From a checkpoint of a small transformer trained on Wikipedia: no biases in attention or MLP, a variant of Muon for these matrices.
Each number is 128 + 24 x the weight over its row's rms, rounded and kept within 0 to 255. Layers, rows and columns count from 0. Numbers have three digits each. The size before them is the row's rms in percent of the matrix's.

# up: layer 14 MLP up, 512x192, rms 0.127, rows 456-511, columns 96-143
# down: layer 14 MLP down (transposed), 512x192, rms 0.0466, rows 456-511, columns 96-143
# gate: layer 14 MLP gate, 512x192, rms 0.117, rows 457-511, columns 96-143
up456 098:133110117146162096110115095171166184099186170110115094125104093167101152162153142137132125084144103134107122134093129162122127108076126128102148
down456 095:142185115152124109108137095113118133141102099105136151133131148107181110135117065074121088124140099082119131132137148114138121109152125121108136
gate457 095:131120166098148107111114085133155118134111152122120099099149149123136147152160139107143133151136095127148124148137132171142153114122112123155089
up457 095:107151103127104141123157116158092132156117116154103151133133153098147113141090115078120137136126098106156095098148122124176126160138109116133136
down457 094:093104091121083110112137099147126111069137121137143139129118144171147090111124118130150123134149152140087099137121123127139114084111116109161090
gate458 089:161055115147129129123108130137128131098149131110107161077132142124118146100071153119094156129175119115114109124097152150120171103150120126159127
up458 089:148136138128138090154075090080119112140119071159131149120164101122126100136136153144106129134148085133121125131140126101118113131139143163098124
down458 092:133128139169155132117121103119132148097117117164137162140160120136135149107088161165128135118150151100081149115163119155102176114155149165114117
gate459 100:167144153127139085109151141117154117076086124124104102107106082132149163110116139106110132105154162106123104128132135156108048091099126120156080
up459 102:134129141126155138164133113105120134079130131132147114124148169142148153162118088129145125102163162101098152114110137145111163092108095105076129
down459 100:156126113070134109094118148108108135134135105123069161135107139115156096128096099098159158106113101110111136125094093152140143125137158110096117
gate460 100:103124115112163133163100134152176136134108117133155092138121126117134107115099122101115131125115114097139126116117101146120157109142131102115134
up460 093:176146104136128111115135112076096114127117174090134112129113100166192150129169161089134116128120127120162087099156072079145117156093117123129166
down460 090:127134145157117124141138159106110121131107137109151111081170124109129127131098094125130173110175161099103115133152135091165148116155131124186128
gate461 102:143090093157126126122150132138113126113147101163086171127115128106114135091118129121139121168136081137110149153091143157145134134145099120139118
up461 109:175097121128112074133129154202132135169129109143128162126137126128124139116125118104168148135134112139160162107076100136133139140145119174120147
down461 097:131135091122120116084131119161168138138133099090118146118110179145105142133109153123139139149095108117132093107079123109163135135123150182142128
gate462 096:106112163134132100137134095104090137154166130143115129143099178122156119141138075119138115138137117095170124133145171079075148145099114127166173
up462 095:086101108116143129162102133102120094155105121136180152104139115122173137128083138180134099121171166141122096145123134126135128132147132137121119
down462 090:139112151191128137140119144153113162174083151138162180109126112208100140098147133114114123144129126144137119145126154183150102133126094089116097
gate463 102:090107123098109167127093116136103138109123128165139104117143121098138179120140149126102098163112121143109123103109104117105115146143167100137112
up463 095:122128137153103147115153128140132145130124137136132148107148124103134118157091111137141124100134171115108108101134109098124159116130156126127108
down463 096:138106108158138103139139146116134102167096107097112111148140118128119129138104159158176122145111148137124095152093103135085111093135097132141150
gate464 091:146101141138102127137106144132129081153097124106125170113086132112127120145129127116142091109100152123147119133173129116119155079123162114174113
up464 096:113116117132122152159081144151138107122135147111093135120122108114114138092130111139101121153134120122181156112071117115087084128107182201129089
down464 095:134139119143152114146115132144079107162120124129161140107131099133119158137115109166149099083180132119139150124126109126144122097154114109107111
gate465 106:140147113111087100152097123120087127134145138111138119127131097169153160134156123148160155167138130173128162134166155104114122154123121098137141
up465 100:148109143157139112139144172136108115102095117107125156164175089179159087114103134129114091103120089112140105130113120134149141113146146177084117
down465 105:115125137175136095121151115165157155133146131138097147148143149141127077162122112116114152094163126099122132138149128132051137151133108147168148
gate466 105:083120112168124114148169117149107146130094123178138134113116153136130115133157164143087165160129111157114085130127123152131122107159123107161108
up466 101:133136152158170117136124110107154068138127081115102121120121136111106152136144167115110098155102169167090107129138115138133089123116143092118134
down466 103:083150137154157111134095137137090116151089092165103146162096157140143115108132169126163125109120149184135125155089140133136161128125116140129119
gate467 098:137093120147093096126152145182139171182151150080142122135101157115171120111131127140113132091102104093196103171119097099096109119152127112129112
up467 102:126171130071139160126093095115114134096121126134124174152115137118152130130154120126158110097160105095060124140150132102115112093137125115118082
down467 105:117134087107145108128119143138150121140143154133173143125135184129127116151132128113139132121144186148103140113124083102145102130142151115178138
gate468 103:136124141131114112125105145135103118106205111161127129144123111136091099093101123107132112146158119159151110135137123127113098094117129113150097
up468 099:124158099150127106142108144169151165124111143127119101154146141130181103146131162152152079103127087127125130140128099171131127116161116137120154
down468 096:117139128117142140165124098154185149112149136125151173105130146148145123168113123089126121133170123120122115092107110126111153141123111151133148
gate469 099:122153129114125102129095165057140104113124125130141131132170135123121147108166099132119148085160109133126096140111104105152147108130129087124088
up469 104:131139149142140134174143118147119119139117082093099155164128118159104108117140115169177157167114111136139146135132105178119145087163111095116113
down469 095:178161106119131134102126111159112127144111162119106116121141124114112108138145096122142107165155110113148145164159123131116149105076107161135147
gate470 101:127115163122081164176103163164114166083103164141137135108072160134160134170120143139103133122126120168179108143130133151114132183144099140141102
up470 105:129107119149135138176117123083136099139127095137115107102114114147133118131134137128158171115117113132153092105116089114149131090121104134174128
down470 099:132175129140114105158111124164110114117088111171154181107139145086144108147140119124122121093133140157124132164170166106101138127160100131109127
gate471 099:124092124159110136125136149118086192124139127153123172102122097167102134148141156144111156135129135134137083134153137171124128148167136088107105
up471 097:143158090129151096096132087120141125168142134161139132116160151114119114135144118090110153118120105120112090119106162117155093126141085155194160
down471 095:146127074124130127174113090110121147128091085133115119145145140114161154150154164147167123121131127126131148117159133114104097168146153128100124
gate472 105:150124106126133091152183091116126131100177110116072144116119140099121144111133098144127176112134112137123120129140136134132093145114120117127124
up472 097:097123109113131108110156163114171131118126159173138094109095121116130141118177112146152172135118123073150132132124108127144095173110173078109127
down472 102:103195110189112168142101148141143147140145127122096168154142113065159117119111111104135094138143103070136136142135127126120116144117158119129112
gate473 093:146137129140102125170117140112165159094150094147116145132144142153076131117143122128159119131136119124124119114153149127139147157062131141156131
up473 098:153124112124137106128124141194136138121151111154130127164178123122106121121099111119086155159118101117115105172157133126112147145074125142062106
down473 096:140120083103104150091108145121145093182115139158101120145143117132146103102107170124125145133135143112158118182166103149101134116103121121148115
gate474 097:105119078145115093121124174134106086119106112166141102139120091136159141135129111113117152131153113134149148118131145110159095114147135166139147
up474 094:125169140108112118121140131131139130123137106131135108080158184111115092143129184137111110078073136100084126159126101153108165130089118109132096
down474 097:154134159145138139165162066116130144110109136119145159130117113186110105147090115102135135143146138175139089109124138134155128079112144113162150
gate475 101:128115131146130161154094133091089123093137140100108096154137145152153125126127147121119141122116122160111163108137143170079164139153139123105149
up475 100:056095170131132133117090089123111132154126129174151118113137127082126139143127130127179172127115149101167125112138185145130109174153171185136098
down475 096:104126130106099151188151106097132137127140145114116081113114144139143136166165116133161085128183144132107156138084129141091129136092169197109170
gate476 105:132135153127112142151112133167137109144125144111139133069136122117121158114134096145132154118156131105152107138112077102104140123120147159120127
up476 102:121100157130163135146129119145141133087141137147110130145122098095110119138150130129116102091160122177153133138167164092126143118123081107141122
down476 099:177180099153142128123124110127112133137112149153142113138145184109125145121107143111116101128126117142119155163109142115149187056136102104140102
gate477 102:102153148170135147127115122158158098132120117115172129111138150106077111127170082149112084090134126137174102151105119153122132100154141160149137
up477 095:088134160172117103140133137146139132118165151200144098165082125132069129119103113105107120112156152145121182145162166138113137087143138104127139
down477 091:128084159110162169129116148135113140121104116109125173140146112121100119142144117148137150141107135151140100110133134148076115134142129132113155
gate478 101:124130111128118124126078107089115141122098114115144133086140128120141125147133104128084169141156119136144135131162105100144138073115156144167104
up478 098:124096099129116168132172085132084143129115137138143121146104111134118099103129164153123130117164104093137130110140110123125123100147119097104112
down478 101:159144125122145135103105111138115149117113106117161128132155194155140136144132110168155134138123118086155148130097116110116127146140135113172125
gate479 099:147122140152084111144166171162130099122128130154102125132125125148109142089108154111154084128118110137122123137124162098120136096096147143144152
up479 096:084139130116126128130173122139112160111104144135125094145163107120151123101106086104041095152122133139116156147149170108113142125095112154133165
down479 092:135120184120139164095135104150110184121197186147137137092125117148122132105119131146101122111117104114145163164140095171154135104125130127115099
gate480 102:143090125127145143113173109094141142133077132192124121124077150140102107114119149111135103184127138172138140167138137121087135118132114106147182
up480 105:139144131175121092116135115140119072139082142123104079168161114087185137141113139108128112064098136090183139147139153113119159123174106145105131
down480 102:122146157130093170143128141131121113128144136137160171126115153139129139120115133159111093149104159128110096126094149156122149101103141191103099
gate481 103:114106108121135120092131133106096130167147122081157115139150148109081090107147090151114131115142099128141109140135140111154150144101146096080080
up481 110:167143119165064109143095119098070101109114090148146112137087179114164130112136163153064145089138130146134131158131128132125141148146132135140165
down481 110:122143122130120107140138111113154157137125124166129147120105164145121135104164154124158105153143131158099143132157154077133173165128150086141165
gate482 096:108137126119097108150107128149126183151113112138144146092180173119127120115131144121158119153155137126157134123122136113124139131119105155138109
up482 100:121138123094110140123116147125158115125136074114154159157132112126110132128100098122133147137095128138146115144127120156126090113133153130094137
down482 096:189125124128158110140138125114113135114128132112139101151143132200101140124115147150138140175128128099085124095118145143135151127159150125124107
gate483 108:125128088107135135133137138121104150110107120147125138092119135138119126112145107121119180125125139138132145130104057127121163137120187148121115
up483 108:126136156100122152095158089109136153148127113111109084108084135132128150124149087135143152095111124122133146121137113129116113143130131133134114
down483 107:144123070114142176136117035132106140112124112120112154162131182135139116167138100139099133097146152088142114123152109145113144124137134141147141
gate484 098:136157133160148143089115137148098131138130108135124114170102103118122128129111104146096166125095137131132130126164098170107152163104126082151127
up484 091:147179108094100117095135130167120100132152123101133146168094114154152086118144151114155151115113142130149122142139151106121138145144050176113116
down484 092:123158155154138139127151100097102125124139113114127118129126159156114120129110173154096135143101130178143092150126130169138115100102156123113133
gate485 104:089081158080162092123157137101153097134158073126123135108108107131110117123131143130154115090149088117115098111150101121094105154165124098128126
up485 105:105153125106150137143126114154177113121144124108112164121092163092116093173141112104152156134134138071167161099187140150115138167149112143139122
down485 100:099112150141119114133118100110115143130150153129131119129104106105130176144156139120131142093096141149169136155166134099107094140139154117163133
gate486 106:159133143112149151120149125143109127142153147136131137131109145123139107119107146148186143201120147062158135131130123153131143136109119141090132
up486 107:119103110125113122153133107093156139078107142093151137132141144149097123124105152131120111134099108133093111147117175162119133133098127122110125
down486 104:195135106115130123110125104189144138081178113118100106170111116109164123150178153112143119128153161101110145153118151120101112098134081112135122
gate487 099:155187125170107160105126113132107142139148134154119075151162149139127125139149147102145107108142130122096126128109089137168138139109101102110142
up487 101:155096103098106146176113096146164193178083150179143111158159134146104079125107092130105103157144100128124139088152133150163140141126129136137135
down487 100:154129122134171109137143134127108173145111138129176086139148149086118151110134134129135118095148156144123129112116146151126131145102134154171132
gate488 096:109193092145131144116123101103081142127106149154139140094152113148149152092152125129154177102155079141142109112141130121133112155098134086188142
up488 095:146142135118144146142137152178081084138126169113157111085192120109123136116136093130107112136146129129125131117133130122108128171164119028139104
down488 091:127121183158134151110131153154131128159098096155144141119094102158089158111161129162111137117144141135123139112103150123141133153101140128125082
gate489 096:149145164137087143115130128124143118147103132099142167082104128098132152155170093125113128131138165162142135176128151155172126128116104164122183
up489 091:142121093123104135144150111183113103112106147142130138118096108117166114136145109144132164104137115175105126136139157115091130134135143143113110
down489 100:119184112132118106145125138157105144096137124140140109166161128112166147105120156087125126134112149150095143124131161148108121131109120103160115
gate490 100:116091144132105149114120146140117133051106157108099106138137156114140115160119116121125149129121102155162148132119146156111114167157143135104116
up490 108:148136119089135124120151151102123093136109130130126147168136094138103120092131138107115115146104162134148106132099080073116126153132111134117128
down490 102:094095141102130125134081142100109141093109129127104116121151132106149121111145117134113170087153147157137134086138143132125110144115105096173126
gate491 112:163162115110111151130109092154136124145173122129132113111127220164080130141169177144128181123103080133148127153127137124099151123133092142143120
up491 113:132108127138121117095129128095116116099127117127124117122127118183070126113131140141117120150098122147140117147169161115104116124142090146138164
down491 103:145146159064128130108143096159132158100147147160096116126106160142179103137157113136110138131108094168168094128120126115138097120145134115125161
gate492 095:106107141110107159180167126164136148147120116123148142091121134139096107114141115122125142108106124123139153145173123094095159120116129138108121
up492 097:180138093143137153138143134124136082091131130105116084131158149124162210117191104139139126132099139148103090104110166125161115131134169100139133
down492 092:132144148136111180144090120141131182163114118168099138161100123113150131125157098099127104148150147119132128079101123119103127137117169126119065
gate493 100:067114172165106161149172140108117160113139113155156109103120123161127143154122151130168135158156110161117121118121162117115096141098147114082085
up493 103:145096091096103045109109156118112111089129122132114151132109155109126145126114084109079123096135130123053094097162084127146150127142132174120132
down493 101:132116167137125181134176109150128096140112132127155123158080126119135111149121161076100112128106161138102087161116128130104121135137147145131143
gate494 108:106076159095103138159135117138118147134085123108133126156099106111089118125141129139142148132158127130111129185122109167157175136146126148127140
up494 102:174140112104158118098140123155156153134157066114076175138121121099147158138183127122110138140095159116121139126124062115141121083102128145129121
down494 096:129151105160126147161161137105124159125096155116129139119124140143126111091140123162112146138128098086149151146145130144098109131145105124117132
gate495 104:123133154175156139138150130085136142164142135123110124108100150150154149141183132161157139147110126109150126117118120086093162133162123154114142
up495 098:125135088091130125126097124136138072064137126140139111168161149104068155134141182137089124149092123141136108145130140155158144116117140111104098
down495 096:133143103139099101163130142136116067094131116136117148128095131146118130147093096117128100142152146122134156167143138126179136107132142158154144
gate496 093:128110095099166138087140148136161144109089132133124133111151147145141130147104108143150130085127166147113107159132145127124128218177126163137132
up496 096:170110122141111164145131094091175119119085136130157138140140141148141139110107160113124111141145107126112118147139142163125167135124145189123121
down496 092:154145112140073140081105148100144115156137136098070123104128139088137100116146135128122156102139135098092157115153154076142150142124136154157112
gate497 105:127084123100149161140129123111102141152104118102127097112147115118170106150119072180157108122169118105117132104178128106147150154186097078112112
up497 096:125151150114106180164140147123116089154142118085160147187143129117096169101106122149131138120079135152114142082101139071150128130133140150117134
down497 098:114126127143061101153124104135146137142143135124124136099116145138119101121148139074140112122138107098134139154155119146122138130126148121092113
gate498 100:130131153168116084148079147115133096151083167094093143119098129123120129077144142099143117130203121059174165133125124075100134131144115121125119
up498 102:153101132118149092119104089115107124111087104083128110118174112142161112113145058178144121098146119101148146132129101119083095121124177138158150
down498 102:166154111113080145151095154125142147114132100153117108134124155137109081133131166099154193148145123130134126153128154148089127154145088137152128
gate499 103:099112136165121131111116122118151121121123154105125169056191127148140170132129116088097107104136132152105178098103100129123147146117179123143128
up499 104:135109101116108168147138142086138161124112104135130113173057109122175140192119121113166128112155150089146117138125146118135095104119154100162113
down499 104:125104156124129139121112133147095134159089173140126115142083088111141160141106135120135113112112139101090134147131139135144094119143086113073108
gate500 095:146096108119099144105133103139183139155125135121103108098118165090099127147138166143111148125091148156134120138121118114134123149089112124112109
up500 094:142124152117143127148132146110160111091144173095134095153127122097042084102104108144143144145096163141118143125064120120122097115126134162066117
down500 096:133197117139084163121114082142129125117113149110122093135129119085144142087154126112100149118143106128121140151172198082118148121147139086132171
gate501 100:151117141100119164185098091133147164141106112130125171091134122118108129098120132106141070126150121151140147087100109129106135106128109148140142
up501 103:125140122108106152107140148105162147108112149115126111139108130081099129133131084135104126125138141119165141124162168110129162117127162094137149
down501 098:150089099132153148144107079170154096115135076130127119126105126127156109152113096151082097106148121161131171143107161180142153120180133179129106
gate502 099:116120176140128127103132132142136103102110145112141171126091131102139140106099123141104104108097168126124159153092145155165157151135140092138171
up502 098:104124114133132081145158152095128087140047173132133128115121109090123067158141134088142105139103107173130070143125132120131109124083155103124128
down502 097:107148150145119107122127156159142175160132179144147147106129132153120147152113182125076106143055129134121151126120138168110136126136137107126118
gate503 099:142128120114133158121116110172148150108139118085122107121108135168077146118135120125150101112109132111103154150134110146124159097150131163140163
up503 097:134139118082112101134080147117085158144132109082120138129128122108130123155128141156111143092158115129141113113138082095144138126132136130149109
down503 098:068130152140110160169106139166143081163116160138129131124151109152138105142144120104098128142136137123128130099157189134103132104167115135110136
gate504 099:167118113137109148139121094086100111129101127161159154117119138117177110142137164134117149159119103112134108133088105118092125129119077138115080
up504 100:138112106137131161151126119127196089145167148115157115125147108106141121107141121103080139106127098106140136151029157132144128149158101140170163
down504 098:077162192115124112120136112148124174130097102167137158129092156159083108117127057156179127187111127142087100122147162125113130090140099107097136
gate505 097:152104149170129167120114136116146119107099178120099101105105117129138161148123082119072087114164130115096116157116122105100130119166121120130090
up505 097:080117131155111126141148088110127092108159170146174102166109135119145114142130102142119092118133160136161144067111059100160136128079139106139132
down505 096:147112129157111111147117169097097121128115103134085100155091150110126101055163146130141133116141131157152128096164132116130152130119169108124156
gate506 101:158114116132154116169178159114151066128148108134118090154116141130162147154107155112145088136135132130111118143150124129085094136120137174147099
up506 095:096126146137089111198093093136104150130135132133122106124106101171097160116117115161149144152123185124135149095078160133091124122130147131106186
down506 100:130106062131072112123152130091156064129176150146137178154160150092133109131110126110091104093153127157094102114154137137126123119118098151096124
gate507 100:145115130163140100128112102135149158108137141130109121121125117186136103113157157123125158128118128140126120077162112151138139149119116107136142
up507 098:121137159132093071119107148134107119164121088104150126142151074155141065160165099121113144137152183149135163147143096092140132101136090155146112
down507 097:135144138137116119115131132108131140100104112097143168148108094065144127156107118123097142115185137105135125148129143132141119130153128091100142
gate508 112:138146106099132119140078120094102122137108117166194103136116122119127140124057121120161167148122130100066126142187088132156191148171146147168090
up508 106:152147116150127111149098127116131123205159132118149130149133115158123165120121133104164155152113123106148150135120094122100163104146111111127096
down508 110:106143103143137158112134126142136131129157142153146129129164144153117127127124155106128099166136063122142115152147107116156125129132139122139124
gate509 101:152129125144081102140105107179113139107066105116113131091124140149142136112098135124175142111115126108144134117148122112071115121135118155157129
up509 095:134139115162140122080138105136138087136130097121138139146109099141083132120100162131114135110130151138129148173142129138122114116092070152145109
down509 094:112123134102108128139106163115109093132153120105135125136085139128168140118152086124115136114149166151129110137134125122160108142150134120149134
gate510 102:099146109096137130101138153101138139107138121151129148113102133118134174139163143102106148133152118112130121114148104126187145094104123150143116
up510 099:177134141179064145134107118152142143163152130125145156173142156129089151140104164128105138093124128152140089148122124092078114102101104117132161
down510 106:115163097141136124139133139147137139182114162084178098137135141163081132124127122150114136127131109136110100186082141149109089112115106127084121
gate511 100:136117152090111138142120120101108116108112169136129101128122107163121134127140132137143135094117142144142098140183094121145144180155070130131130
up511 096:174089132130097110112127153102090155126141152147179109098126099138110145133140135143129109127126110130131098103163150181125142101113120124116188
down511 098:140123157104141148135134178148101146138152109131072121137139088137089137096117129136149176132144095135132123129160160104068137139106135117150106